config.toml
n_layer = 8
d_model = 320
n_head = 5
n_kv_head = 5
head_dim = 64
d_mlp = 1280
vocab_size = 8192
activation = "squared_relu"
norm = "rmsnorm"
norm_place = "pre"
norm_eps = 1e-06
positions = "rope"
rope_base = 10000.0
rope_fraction = 1.0
qk_norm = true
attn_scale = 0.169
bias = "none"
tie_embeddings = false
parallel_block = false
extras = ["capped logits"]
init = "orth"
init_std_qkv = 0.0283
init_std_o = 0.0
init_std_up = 0.0283
init_std_down = 0.0
optimizer = "soap_variant"
lr = 0.00359
lr_mult_qkv = 0.4
beta1 = 0.95
beta2 = 0.99
lr_head = 0.00907
warmup_steps = 127
schedule = "wsd"
decay_fraction = 0.663
decay_shape = "linear"
final_lr_fraction = 0.05
batch_tokens = 131072
seq_len = 512
doc_mask = false
train_tokens = 293100000
steps = 2237
dataset = "wikipedia_en"
Each number is 50 + 12 x the weight over its row's rms, rounded and kept within 0 to 99. Layers, rows and columns count from 0. The size before them is the row's rms in percent of the matrix's.

# k: layer 5 attention key, 320x320, rms 0.0447, rows 8-50, columns 0-79
# q: layer 5 attention query, 320x320, rms 0.0429, rows 9-50, columns 0-79
k8 041:50 35 68 63 57 47 34 69 34 42 36 55 31 51 43 53 52 59 66 34 46 55 67 33 60 56 49 39 56 25 41 46 44 75 44 72 63 49 54 49 45 51 59 37 40 45 56 55 43 39 47 38 26 61 53 53 46 57 51 47 37 50 48 56 42 62 41 49 52 48 29 45 56 59 65 34 48 48 40 60
q9 060:53 52 58 14 57 61 55 54 45 71 63 47 55 53 57 46 65 45 65 58 43 57 27 60 67 38 47 53 53 67 61 43 36 48 40 62 51 30 54 34 63 56 45 35 69 60 34 68 41 51 51 43 46 77 66 53 72 52 61 38 60 53 39 48 52 60 42 61 44 67 79 50 76 65 21 61 40 68 57 62
k9 051:31 60 48 62 65 35 73 61 51 57 44 60 45 75 56 48 42 45 57 61 53 40 60 41 35 35 29 51 43 26 39 49 59 79 65 59 49 40 37 63 56 44 41 59 58 31 47 53 44 59 42 50 50 43 71 33 57 38 53 60 50 37 67 43 66 58 40 52 47 59 56 28 57 36 37 52 44 43 75 88
q10 062:48 53 46 72 49 46 50 41 53 52 45 62 66 37 57 42 30 47 55 61 39 38 42 28 53 66 76 56 61 73 54 58 39 28 57 51 54 76 60 35 44 58 52 44 35 62 62 32 44 57 41 47 37 35 58 57 45 46 58 43 40 40 46 49 65 42 52 55 55 71 39 52 40 72 35 39 48 62 40 40
k10 054:56 35 59 56 27 46 48 58 49 59 66 43 48 53 55 43 44 53 49 39 42 45 65 61 54 66 54 50 49 46 33 43 34 61 45 42 60 46 57 74 45 57 44 33 23 54 68 54 31 48 37 56 36 37 25 52 48 46 37 42 48 41 71 52 43 67 38 60 51 43 36 40 71 45 64 67 57 38 48 43
q11 072:47 55 46 40 77 49 58 40 48 53 71 57 42 50 45 50 43 80 69 29 38 37 50 38 51 54 46 48 60 86 44 66 55 57 36 71 45 36 62 57 65 61 45 50 61 53 28 60 44 34 57 53 46 50 58 47 67 59 50 63 47 43 64 74 60 66 54 42 40 45 51 56 48 49 52 78 32 36 43 59
k11 055:46 49 54 60 68 42 39 57 50 47 49 58 63 70 67 51 22 58 71 60 51 57 22 47 60 48 51 47 39 40 38 32 43 95 54 53 55 45 41 73 92 56 64 70 52 39 28 59 40 41 50 33 48 71 61 25 78 55 52 48 49 64 66 56 70 55 49 39 48 52 54 44 64 37 42 34 54 55 43 43
q12 064:45 73 62 41 43 43 52 63 64 42 79 51 39 61 43 46 73 62 59 39 61 66 53 55 42 34 66 39 42 56 67 51 61 45 44 55 75 50 38 53 57 49 45 29 56 51 28 61 30 51 53 52 38 68 46 49 50 41 32 41 35 59 44 63 58 68 49 45 28 56 55 33 50 31 34 41 30 62 44 76
k12 060:49 83 49 57 74 60 55 83 47 48 22 53 56 57 61 51 56 32 43 57 58 58 57 76 29 35 54 55 58 40 46 51 42 52 45 73 57 41 48 57 28 29 35 82 65 28 36 36 43 59 40 53 32 52 56 41 55 31 68 47 66 45 58 31 37 73 47 59 55 60 55 16 51 52 46 25 61 33 57 69
q13 074:49 63 52 45 60 43 50 41 54 67 60 48 50 58 47 27 40 67 60 28 43 61 45 45 59 61 64 50 53 90 39 78 51 32 44 69 56 46 48 64 77 63 41 38 64 61 28 53 27 60 47 66 44 66 61 48 73 63 58 57 43 46 63 68 62 68 52 61 38 70 50 52 64 62 46 72 38 51 29 59
k13 061:44 70 64 56 64 14 70 57 41 62 36 72 54 57 56 57 47 50 52 66 34 46 77 36 51 70 33 53 38 59 55 51 59 81 36 74 44 45 39 61 55 44 68 64 50 30 48 46 59 44 39 43 52 50 46 52 54 51 55 38 65 39 53 47 52 57 47 23 47 43 37 60 60 56 39 73 53 30 46 63
q14 091:50 56 53 38 53 43 47 30 50 60 63 67 49 45 53 58 03 46 56 54 25 31 45 39 62 69 53 54 45 70 40 58 50 50 67 59 53 42 62 43 55 84 46 65 48 54 44 52 42 47 38 69 57 53 56 71 51 63 75 42 34 63 62 53 49 51 60 51 36 41 31 71 45 78 55 62 45 31 34 42
k14 072:43 37 56 61 28 63 44 32 35 49 58 63 51 73 66 32 25 39 65 59 40 46 35 45 68 52 64 43 45 41 49 34 56 55 41 34 65 60 53 74 74 99 51 31 43 72 58 62 30 24 55 37 51 56 61 48 63 47 59 56 42 61 52 67 34 36 42 46 63 42 52 53 64 45 41 40 46 53 50 50
q15 078:48 48 51 55 50 60 64 70 47 59 54 52 37 64 50 42 78 57 57 30 56 44 63 62 64 45 51 52 58 58 53 68 46 73 15 57 51 28 58 56 64 57 44 41 57 61 43 41 47 52 43 57 50 57 58 47 71 47 60 43 59 39 59 56 72 51 57 50 48 55 58 36 64 55 45 50 54 55 41 80
k15 073:29 64 49 57 68 53 64 75 53 44 41 58 57 69 56 55 42 62 50 41 49 41 59 51 50 54 48 62 51 53 49 46 65 61 32 67 41 41 56 57 42 58 54 59 76 20 44 37 44 51 55 35 56 61 73 30 55 44 70 78 62 51 48 48 93 55 56 42 49 44 65 35 66 53 63 53 61 45 50 62
q16 075:50 46 53 35 50 39 52 64 53 55 34 57 44 45 44 45 61 74 58 49 57 46 36 62 71 79 49 58 53 40 65 65 48 66 50 79 49 45 68 44 73 58 58 40 45 49 46 39 51 52 60 36 61 43 59 45 86 54 64 40 35 59 39 70 52 51 48 52 32 75 43 53 33 48 33 62 34 60 52 56
k16 087:55 50 67 53 86 48 36 47 42 60 29 54 61 52 50 52 59 45 52 59 53 24 36 67 41 57 65 53 51 51 38 46 62 77 46 60 32 42 35 47 72 44 53 72 64 34 36 68 56 68 58 40 62 68 59 29 69 67 55 64 40 44 58 62 62 62 55 54 42 65 57 53 67 50 35 54 63 52 36 58
q17 069:45 73 68 35 53 46 66 53 41 67 72 65 44 31 41 40 39 47 64 46 34 31 47 36 60 48 50 65 52 54 60 55 43 35 38 60 73 39 38 62 60 64 43 46 78 63 46 36 20 49 39 56 40 63 53 60 61 56 53 50 41 49 60 45 75 62 59 57 33 50 51 40 52 52 38 66 49 49 34 59
k17 091:36 42 67 78 55 43 53 62 64 52 34 54 40 66 56 67 46 37 51 60 58 58 68 65 55 43 33 45 57 64 50 48 62 70 56 56 56 41 47 53 43 49 68 57 51 42 58 48 29 44 28 39 69 47 24 50 67 57 54 59 57 48 63 43 52 30 36 61 50 47 47 37 63 37 64 49 59 30 48 42
q18 093:49 55 26 54 50 45 31 65 53 58 59 45 36 48 39 47 26 60 41 50 44 43 48 34 33 80 53 44 54 65 43 58 50 56 70 49 53 40 41 46 51 51 52 49 49 43 56 48 49 59 49 54 58 52 48 56 52 63 57 60 29 62 43 52 34 60 45 57 36 58 41 78 55 76 53 42 49 42 39 53
k18 085:39 50 41 69 41 54 33 40 49 43 68 45 49 52 69 57 50 70 62 68 56 52 44 66 47 62 62 53 64 54 69 43 53 38 36 39 45 61 55 38 59 60 31 45 46 63 57 36 48 44 48 29 32 41 47 41 47 40 45 47 34 61 46 54 50 41 31 74 53 37 55 56 35 67 30 11 46 56 21 26
q19 113:50 59 75 32 58 42 55 40 44 62 30 72 60 43 58 68 46 44 76 38 49 32 57 64 51 48 26 40 48 54 42 27 77 18 55 66 63 21 42 37 53 44 56 54 44 61 31 50 39 45 58 43 65 40 72 55 74 59 66 51 54 49 53 56 34 79 51 70 56 56 79 65 45 49 50 69 47 32 60 22
k19 122:54 54 54 36 60 28 66 34 31 67 30 78 62 73 37 79 38 39 47 63 62 38 45 58 47 49 39 40 36 65 30 45 53 58 42 57 65 51 44 50 43 48 49 51 32 37 36 55 66 59 67 48 62 50 55 42 59 43 32 41 62 44 32 49 44 62 39 40 56 52 55 50 55 38 59 63 62 37 41 64
q20 112:54 47 58 61 50 48 55 59 44 77 46 40 51 56 62 40 72 53 42 52 44 52 42 48 54 31 42 56 65 36 51 39 40 75 39 52 52 52 43 35 46 51 52 39 63 45 37 50 55 60 65 58 46 60 56 40 60 59 49 68 80 58 52 55 65 46 25 42 52 67 71 36 62 45 68 54 51 60 50 40
k20 131:36 34 53 42 45 45 55 60 29 72 49 43 59 57 44 42 53 44 41 51 57 41 64 53 56 42 48 55 74 44 38 44 28 48 30 54 61 60 45 31 46 64 21 41 53 56 52 38 37 40 47 45 57 53 65 36 50 59 39 65 56 55 59 49 51 70 43 59 63 67 79 37 51 41 52 60 49 42 39 48
q21 111:56 50 39 43 61 65 41 69 65 36 67 57 65 46 50 76 37 45 40 51 50 47 74 58 39 48 31 41 52 62 54 41 61 48 40 52 47 46 44 51 43 22 54 39 41 54 61 47 55 34 48 56 32 62 46 47 40 47 41 51 53 46 47 50 51 55 43 67 49 32 54 35 40 48 49 43 53 48 53 62
k21 129:34 55 55 56 47 67 46 51 45 50 61 40 58 51 55 66 36 48 46 31 34 50 59 52 36 45 51 36 38 57 50 55 49 55 67 55 45 55 52 51 38 31 44 54 26 36 45 42 49 45 60 55 37 54 66 44 52 41 35 48 48 52 43 59 62 47 49 54 21 60 53 46 38 53 45 42 54 32 56 31
q22 104:37 49 44 51 48 39 46 53 33 66 49 65 74 55 49 36 43 52 62 48 52 49 49 57 45 62 73 61 57 48 31 63 53 59 43 56 33 58 37 51 56 49 20 64 46 42 49 51 37 51 48 53 68 57 46 52 57 68 50 48 44 30 71 47 83 48 42 62 55 41 55 53 59 52 51 42 57 36 27 42
k22 127:49 51 57 56 41 52 51 59 31 61 67 66 48 41 52 42 55 48 56 59 46 55 57 43 63 44 51 57 44 56 47 43 63 57 57 66 43 67 35 53 54 57 48 48 56 38 33 45 51 50 63 62 52 29 50 68 50 77 55 59 50 50 57 57 71 34 63 63 72 57 60 54 76 53 46 47 47 51 51 47
q23 113:56 03 67 56 47 62 32 53 66 50 33 45 39 53 33 37 78 37 39 46 38 43 56 47 40 33 41 34 57 42 38 44 46 25 35 37 45 67 34 48 47 19 57 55 79 42 59 75 62 72 78 44 36 50 40 52 55 44 55 45 54 48 58 57 58 41 53 35 63 51 63 36 28 45 52 47 61 34 27 41
k23 135:43 21 57 59 56 65 54 54 69 49 59 51 44 62 32 48 60 60 45 34 39 43 52 51 33 42 50 51 50 54 47 49 58 49 50 37 54 57 44 31 57 34 65 51 51 57 69 47 41 59 69 59 41 47 58 46 58 50 41 52 64 41 47 45 47 52 47 56 70 46 62 29 36 43 66 55 62 42 43 20
q24 114:45 55 43 56 47 61 48 41 54 59 35 61 29 81 32 59 66 44 54 81 45 32 43 60 53 52 66 55 65 60 43 43 79 54 59 67 26 41 58 68 50 52 44 72 65 49 59 44 55 46 47 53 43 44 71 48 63 42 62 34 42 63 47 31 36 71 19 42 41 43 39 24 51 54 27 32 62 16 38 35
k24 134:61 60 39 49 52 34 62 53 55 46 46 66 44 79 50 40 69 57 60 81 49 46 56 46 57 48 62 59 35 46 49 63 51 50 25 55 39 50 53 51 50 40 58 41 53 47 51 58 47 71 56 50 22 39 38 63 54 55 58 52 55 75 33 39 46 27 34 38 67 44 23 38 48 57 53 39 58 48 46 38
q25 114:67 56 51 46 41 49 52 39 32 55 33 53 42 58 72 47 39 49 40 55 48 38 31 64 54 57 48 51 49 55 58 60 51 54 56 60 90 59 55 40 56 41 63 55 73 31 57 49 58 44 38 44 34 57 54 51 38 33 62 46 62 38 39 59 56 45 64 43 59 48 37 60 45 60 56 73 65 62 26 55
k25 142:50 36 48 27 44 69 42 40 53 50 39 72 50 59 60 55 50 48 41 44 45 63 58 45 46 44 45 42 55 51 42 40 45 48 49 47 78 57 45 65 63 51 51 45 66 55 43 56 59 43 52 44 47 42 45 15 36 43 62 51 55 41 47 45 34 65 51 54 61 45 57 63 42 49 57 65 58 61 55 64
q26 119:41 18 68 54 45 32 61 52 30 54 53 64 46 49 47 30 55 04 81 48 40 13 56 49 46 35 57 73 56 40 53 50 37 73 54 67 30 44 56 56 43 47 63 63 55 61 51 51 66 49 28 52 70 44 42 54 63 51 45 53 62 65 57 54 50 62 54 55 44 38 41 65 35 48 26 44 53 51 64 42
k26 149:51 38 57 42 61 37 54 51 44 44 66 42 61 53 44 38 63 26 26 51 41 32 42 44 20 30 41 60 57 43 61 56 53 63 63 52 43 45 45 34 52 48 74 70 46 34 65 64 59 50 45 53 57 26 35 36 36 62 42 30 37 37 35 60 47 64 52 37 45 40 34 72 33 56 31 54 37 48 36 60
q27 115:66 48 47 28 48 64 45 41 55 42 51 59 55 65 44 43 28 47 60 46 56 51 56 47 43 46 53 52 60 54 40 47 61 29 52 82 54 27 56 64 35 37 44 39 66 47 48 50 66 52 34 59 44 51 43 29 41 54 45 74 53 35 56 60 52 45 52 45 65 55 47 46 45 36 48 66 44 44 49 60
k27 144:53 55 54 48 59 57 44 42 50 41 65 51 58 45 45 49 44 34 47 48 71 63 36 56 55 36 43 30 64 53 29 57 63 41 41 65 56 57 33 57 28 45 50 71 60 56 31 47 68 45 45 57 45 40 36 17 60 33 38 50 51 33 45 53 62 47 61 56 48 50 29 36 48 54 43 62 60 55 43 70
q28 121:33 23 58 61 58 43 48 55 62 60 57 35 53 52 46 18 40 39 52 37 37 65 35 23 42 53 53 46 45 33 43 29 51 52 59 71 45 46 48 49 44 46 27 45 78 45 32 47 48 46 18 51 43 41 39 45 42 66 54 63 61 30 47 52 36 46 36 41 64 49 55 26 61 52 53 31 64 45 67 64
k28 145:44 25 62 31 58 54 39 69 55 56 59 46 32 53 45 34 57 22 30 37 61 50 62 49 41 45 62 45 49 53 39 46 45 52 49 58 40 48 68 40 44 42 42 17 68 36 50 53 71 52 36 61 78 43 44 37 24 50 44 69 52 54 76 57 48 52 60 59 43 31 55 38 57 63 28 48 50 34 53 72
q29 125:51 50 60 63 45 37 44 62 43 46 41 52 42 54 63 44 71 39 42 26 68 41 61 64 44 61 40 46 44 49 44 36 20 54 61 41 16 40 44 62 65 61 40 47 69 72 46 52 60 48 61 61 58 40 75 65 59 44 42 61 41 66 60 69 52 52 65 62 53 58 42 23 32 70 43 61 48 44 44 36
k29 148:46 54 54 58 51 55 47 57 42 24 62 67 56 40 66 61 45 63 49 26 63 24 59 60 39 88 78 49 32 53 48 18 53 54 63 56 13 41 33 46 50 63 55 50 35 45 51 51 59 58 64 68 40 46 81 73 53 53 43 57 30 64 69 59 55 43 44 47 61 28 39 50 67 63 47 58 65 38 35 35
q30 110:57 33 52 71 45 51 46 27 39 49 52 49 30 57 45 45 67 61 67 30 39 46 40 44 47 80 48 79 45 69 53 53 71 41 50 35 40 50 56 51 34 35 74 37 49 60 58 56 55 73 67 71 45 60 58 57 79 62 44 42 43 52 38 37 45 54 41 38 51 40 29 41 59 53 24 66 43 32 44 81
k30 129:60 41 55 54 67 65 48 34 45 30 46 59 40 35 39 54 69 44 41 47 51 47 58 49 30 63 73 80 50 77 54 67 77 63 32 58 46 32 53 52 50 40 70 37 42 61 44 38 74 57 67 56 50 48 65 55 37 49 54 36 35 59 40 28 47 55 40 42 54 38 24 40 75 51 50 62 32 51 40 57
q31 119:37 45 46 22 28 73 68 59 27 41 37 34 55 55 56 61 61 42 59 44 71 46 37 39 34 23 53 51 43 45 55 57 59 37 47 49 47 33 35 67 43 59 52 47 63 56 71 51 59 43 49 43 55 52 65 53 60 34 40 55 74 48 27 79 38 49 49 49 55 52 59 46 36 47 59 54 55 54 56 41
k31 134:42 47 62 41 48 65 65 44 27 47 41 43 45 64 59 53 72 40 84 51 58 49 47 61 26 25 56 46 50 60 48 55 74 45 43 46 36 41 69 83 58 60 52 43 47 63 48 48 48 50 36 29 45 54 43 68 70 36 36 51 55 64 41 61 40 49 54 49 37 67 52 41 51 45 60 76 38 51 45 36
q32 058:50 58 55 42 55 23 59 46 65 73 32 71 49 54 64 51 53 61 59 20 09 51 22 57 66 63 67 63 62 74 29 50 35 59 72 58 46 31 65 45 69 54 52 55 66 59 36 40 39 27 52 33 56 57 59 59 70 58 56 56 49 57 51 70 49 59 34 44 43 62 50 49 45 83 27 70 36 45 38 52
k32 040:50 45 49 53 54 38 27 61 55 56 58 38 53 63 36 40 36 43 74 65 47 46 71 11 52 59 65 59 60 53 51 56 42 83 60 48 41 30 38 57 60 51 68 65 56 61 44 48 34 46 54 40 38 63 65 55 68 69 56 48 31 41 72 42 48 49 63 60 56 51 56 67 52 64 32 48 35 42 28 34
q33 056:56 44 36 45 44 70 45 57 34 24 65 29 43 52 43 50 61 37 37 83 74 52 81 57 50 40 40 45 29 31 73 49 64 46 29 41 51 63 33 56 20 42 47 44 49 27 71 68 63 59 48 62 45 42 41 47 25 51 49 50 55 38 47 40 54 55 64 53 57 40 50 50 59 12 68 19 60 48 44 44
k33 043:55 68 46 51 53 75 72 53 39 47 35 45 68 39 64 83 84 47 21 28 40 62 59 68 36 63 30 49 61 58 47 58 59 30 44 66 50 67 57 50 38 61 37 45 54 52 50 58 47 54 38 53 43 51 40 63 42 45 47 32 56 46 25 49 39 49 34 53 52 58 43 43 49 53 56 64 55 47 61 76
q34 042:63 36 23 27 36 76 48 68 44 53 63 34 32 44 37 57 71 33 49 71 69 52 75 47 46 32 44 39 42 27 85 36 57 46 39 47 33 57 33 65 29 34 42 40 35 38 49 49 73 72 56 62 22 41 47 48 51 42 40 40 43 49 47 48 43 49 66 41 47 33 51 52 58 22 63 40 61 30 46 53
k34 042:54 55 45 55 34 68 64 39 47 24 38 37 50 38 59 46 65 54 24 32 48 45 52 66 51 48 45 55 59 64 42 61 42 39 58 47 58 63 69 46 25 58 40 38 41 45 35 60 61 54 37 63 62 38 37 66 55 48 48 40 65 50 19 57 49 51 32 75 46 48 54 39 38 79 67 57 68 60 46 58
q35 066:40 54 45 16 72 38 48 42 61 84 60 65 47 62 58 39 46 47 62 42 30 46 32 43 46 56 65 48 63 73 48 44 42 51 63 81 50 34 60 54 70 53 51 65 53 60 12 53 48 36 51 31 49 61 65 49 84 57 60 46 40 59 48 61 49 51 36 54 21 60 52 59 56 70 34 79 43 31 40 60
k35 035:60 42 47 76 29 35 37 66 50 40 51 41 37 43 38 39 55 51 62 44 37 60 54 56 72 69 86 62 35 33 55 58 53 34 65 34 32 38 61 45 44 56 51 58 45 66 60 39 40 22 39 57 46 39 44 46 46 64 65 48 44 75 58 33 51 43 56 60 64 38 29 64 69 62 58 41 61 43 18 35
q36 053:44 55 50 10 64 58 60 50 46 66 54 49 49 64 52 61 42 52 74 43 34 61 37 41 43 48 61 46 54 62 58 54 47 69 54 77 48 34 48 54 69 49 51 55 45 70 21 69 45 46 44 52 41 69 55 37 77 58 55 29 39 65 62 60 52 51 40 44 30 68 52 71 58 72 23 60 50 39 36 60
k36 039:64 20 37 86 43 38 45 69 57 50 48 65 37 26 52 23 67 55 62 47 30 55 54 54 53 68 62 53 41 46 34 63 47 47 56 44 31 40 52 30 27 55 50 58 48 57 61 44 61 43 63 51 63 39 49 74 40 50 62 78 42 56 61 47 58 64 53 44 58 45 37 68 43 64 67 48 52 43 22 33
q37 060:52 59 44 16 69 46 53 54 59 86 54 63 52 66 55 55 64 58 52 41 23 58 31 59 54 46 40 55 47 40 38 50 51 48 53 69 41 46 50 54 68 59 66 58 53 44 34 64 43 31 51 43 49 63 64 37 69 62 55 42 51 43 62 55 51 60 33 48 38 54 68 62 68 66 44 70 58 32 34 43
k37 046:42 53 49 63 52 23 31 52 53 47 44 63 42 66 46 48 38 46 73 60 45 55 73 41 57 22 31 60 53 54 70 46 53 85 39 86 62 48 33 52 44 44 50 72 63 20 49 43 34 60 54 40 41 46 49 48 56 46 55 72 47 41 75 41 56 46 51 21 39 53 50 47 64 48 30 30 39 42 52 66
q38 044:60 68 46 51 68 48 49 51 45 78 45 65 59 47 68 43 43 33 43 49 44 47 48 70 46 45 51 44 55 49 46 56 53 37 64 64 52 42 52 64 54 53 56 50 72 61 45 57 36 45 32 65 62 53 72 53 61 45 46 44 34 32 50 46 54 48 52 48 40 44 59 42 52 58 31 64 70 46 41 31
k38 044:26 59 54 41 58 51 42 50 50 40 35 65 58 88 58 53 47 50 62 55 69 58 79 55 43 15 46 56 53 37 43 44 60 68 33 62 57 38 45 73 39 28 47 66 70 26 34 49 43 42 60 39 52 75 25 39 56 32 52 53 44 45 55 57 47 62 42 47 40 74 61 46 52 42 42 35 47 41 64 53
q39 059:47 48 59 31 68 56 60 43 50 70 66 44 45 63 50 42 46 45 64 41 36 57 36 45 56 48 70 53 63 61 62 55 37 45 40 57 56 48 55 40 76 52 36 36 38 66 33 39 38 66 62 43 42 60 57 56 79 68 69 32 44 46 50 42 47 44 56 56 42 66 53 63 57 70 45 55 32 52 48 63
k39 040:62 35 40 74 28 37 47 68 49 57 53 67 39 68 56 58 45 51 63 56 54 57 64 27 71 51 43 66 39 33 37 21 61 60 53 69 64 47 44 65 65 62 59 56 39 35 64 61 40 36 53 18 47 50 45 39 42 43 39 59 27 40 56 57 49 51 58 39 67 47 34 37 54 62 28 40 32 46 40 51
q40 068:52 59 59 23 68 43 61 56 50 80 82 44 49 59 59 57 51 55 70 46 38 53 33 44 54 49 47 67 60 73 43 43 47 55 50 76 59 21 53 47 71 57 56 55 63 54 23 56 43 40 51 52 50 67 71 41 99 55 58 39 58 55 52 52 53 64 39 54 35 52 62 52 68 59 25 81 32 43 42 60
k40 055:49 44 48 69 61 38 67 68 50 47 68 63 42 73 57 56 20 45 65 72 39 45 56 48 53 40 50 40 50 34 66 51 67 71 68 55 65 50 25 60 50 46 38 64 78 38 37 52 50 61 57 22 33 60 67 18 61 42 66 68 54 41 67 48 72 67 24 56 45 48 50 36 61 37 35 37 37 47 54 45
q41 074:52 38 55 55 38 48 44 63 61 34 27 43 57 43 63 50 62 43 33 74 76 56 63 64 44 53 37 42 31 24 46 25 47 60 41 30 61 64 33 53 23 33 45 50 49 23 71 59 69 48 52 52 64 47 46 51 28 34 38 58 61 47 31 32 39 32 47 47 53 44 53 39 48 38 55 42 56 69 59 36
k41 049:59 64 35 50 36 62 59 34 49 47 64 45 36 38 49 57 54 48 41 39 49 44 38 59 38 57 56 48 60 67 72 60 45 16 39 28 34 61 54 47 35 41 43 44 55 66 52 41 53 59 51 69 55 46 35 57 64 50 36 35 63 42 30 55 52 63 52 61 63 48 68 63 36 39 60 68 58 53 61 45
q42 064:53 24 75 45 39 63 60 60 41 54 58 41 37 54 48 56 65 63 59 44 71 57 37 56 58 49 42 73 49 49 67 45 44 50 32 34 44 32 41 40 62 38 46 35 62 46 33 55 34 72 65 34 51 65 44 26 62 48 35 57 61 43 29 58 65 52 43 53 47 81 55 43 54 50 61 44 27 78 56 52
k42 056:55 77 59 53 67 10 50 58 50 68 40 64 61 44 43 57 33 51 68 52 54 51 62 31 39 49 43 64 54 50 55 58 56 65 58 74 27 40 37 38 47 32 51 64 53 24 55 47 58 59 41 59 54 37 63 54 54 58 49 42 58 28 55 36 64 49 56 41 26 47 42 56 61 48 18 78 44 51 53 61
q43 062:47 56 58 41 58 46 55 57 37 81 69 45 66 57 65 51 68 42 58 37 30 65 40 65 71 46 53 48 78 52 49 43 42 50 39 63 45 21 64 48 62 53 48 35 57 60 39 51 34 49 49 44 33 50 66 43 58 49 67 37 59 41 44 49 43 61 34 64 48 49 71 49 65 51 06 56 41 48 49 63
k43 051:49 58 46 60 68 60 58 68 62 47 48 58 45 53 55 49 45 49 40 51 53 42 45 43 40 43 32 42 39 50 42 29 50 60 62 58 43 25 34 60 48 37 51 74 62 34 41 44 63 66 40 41 47 65 65 23 67 52 45 69 53 43 64 42 55 58 55 49 40 49 67 44 68 43 59 70 41 44 62 63
q44 062:59 53 78 39 48 52 70 39 29 56 79 50 57 43 63 61 50 54 59 40 53 44 55 50 54 45 38 42 55 58 67 55 48 76 34 68 58 31 50 48 99 59 49 57 63 47 34 60 34 23 55 51 65 64 68 31 40 65 54 28 54 54 54 54 53 51 46 55 42 41 70 48 54 55 40 63 34 68 37 69
k44 057:48 59 57 66 58 62 54 60 45 56 28 66 67 51 52 50 46 67 45 59 58 37 57 59 56 54 40 45 39 33 46 42 66 67 66 44 51 30 31 76 44 51 41 68 56 63 27 65 44 51 55 42 64 74 49 39 65 43 60 57 53 47 43 67 65 53 48 66 58 60 33 35 69 26 38 53 48 44 58 54
q45 075:46 43 52 44 40 57 48 63 51 55 45 39 55 56 59 49 90 57 50 34 69 63 47 58 57 38 30 59 52 45 42 42 48 69 32 49 39 39 50 36 61 51 39 30 57 41 46 55 58 56 49 47 54 67 57 38 65 47 50 58 64 53 34 50 65 45 58 56 50 57 60 34 57 32 71 50 25 75 63 68
k45 063:59 75 59 61 74 49 62 71 48 54 52 58 40 54 49 41 52 60 43 41 49 64 64 48 41 50 50 64 45 49 66 59 69 73 41 65 41 39 33 57 58 26 59 72 76 26 37 44 55 63 46 47 49 59 71 42 57 51 63 61 38 44 61 37 75 71 61 56 41 52 74 52 63 51 35 61 45 54 58 65
q46 059:60 72 64 62 63 58 48 60 52 57 46 46 54 52 54 31 49 74 83 38 39 44 69 52 47 49 42 45 50 68 31 61 47 32 51 63 52 45 59 50 49 29 40 41 51 40 46 40 48 69 36 55 30 57 58 63 51 52 36 41 43 40 50 51 59 66 57 66 58 60 55 47 35 47 31 73 54 32 43 55
k46 054:30 30 58 52 38 52 41 17 53 58 61 74 28 42 56 59 24 50 43 43 60 48 63 42 57 48 44 38 69 60 28 39 43 56 58 49 42 52 43 49 38 68 48 73 68 42 49 49 55 73 36 47 52 50 46 42 59 36 45 56 58 55 61 56 56 45 57 32 31 52 44 48 58 35 64 78 46 49 50 47
q47 084:47 35 34 41 42 47 57 54 57 33 36 50 57 45 44 77 66 35 50 63 66 50 46 80 55 27 35 44 40 19 49 23 44 56 38 44 35 52 35 60 37 39 56 58 46 43 71 52 67 44 57 53 53 39 37 45 51 23 39 42 60 35 55 33 26 39 48 38 55 42 50 61 27 54 46 39 56 44 68 33
k47 067:79 40 57 27 61 56 35 55 72 38 45 46 56 35 35 49 64 48 39 37 43 65 27 54 24 43 62 51 56 73 35 67 53 27 51 42 56 33 55 45 28 43 59 66 39 41 44 49 55 70 68 75 32 53 52 48 39 38 39 55 43 59 50 61 29 56 61 51 35 67 59 75 52 73 42 62 49 44 36 57
q48 079:56 33 25 52 36 67 61 63 32 48 51 65 55 39 48 78 47 48 38 46 47 59 69 56 67 65 53 67 19 56 57 49 37 43 42 33 50 50 61 52 55 67 49 43 30 48 58 46 42 39 67 79 39 57 40 75 39 35 38 53 39 46 55 37 38 37 61 58 57 32 57 75 32 66 79 58 15 40 42 54
k48 074:46 49 48 52 25 70 56 35 38 35 35 51 51 54 29 40 31 61 45 77 72 41 62 45 65 56 45 38 37 67 56 41 52 44 24 28 61 55 66 32 71 60 60 58 18 60 50 44 31 71 75 67 50 59 40 73 60 45 36 42 49 79 38 51 34 60 64 46 59 56 60 63 42 60 55 46 53 46 39 33
q49 098:56 38 59 58 31 63 33 50 28 61 55 37 57 58 68 48 70 59 57 46 61 42 46 56 61 33 50 42 63 39 37 60 44 45 55 63 39 41 53 53 76 54 42 47 49 56 53 52 53 35 61 46 43 72 43 39 33 32 47 44 56 32 66 62 72 56 48 50 66 49 59 43 48 60 52 51 35 52 33 41
k49 090:50 59 53 47 51 52 67 44 39 63 76 75 58 37 30 63 43 66 64 44 46 50 65 38 58 38 46 38 37 38 48 45 68 68 36 66 45 58 36 60 58 67 43 40 82 43 59 38 54 62 59 40 49 57 60 43 66 43 43 49 43 37 44 58 73 66 61 50 46 65 36 56 67 50 71 64 51 38 53 61
q50 085:38 71 42 30 43 44 63 52 58 65 43 63 60 45 33 41 30 42 45 50 35 47 64 49 48 51 57 51 36 48 31 60 60 44 66 50 52 34 51 52 41 53 63 61 44 40 52 48 38 62 42 64 46 90 67 38 64 72 45 47 62 39 53 56 53 79 62 53 40 51 46 65 49 54 48 49 50 50 35 46
k50 106:55 65 58 61 37 59 45 44 53 65 50 37 46 32 45 41 23 69 45 48 58 56 48 41 53 73 57 44 47 87 24 64 58 47 48 57 45 37 38 67 48 51 58 56 39 39 35 47 33 53 33 47 51 60 45 39 55 55 40 48 53 67 56 59 48 44 55 71 24 52 58 59 47 36 42 69 48 62 30 20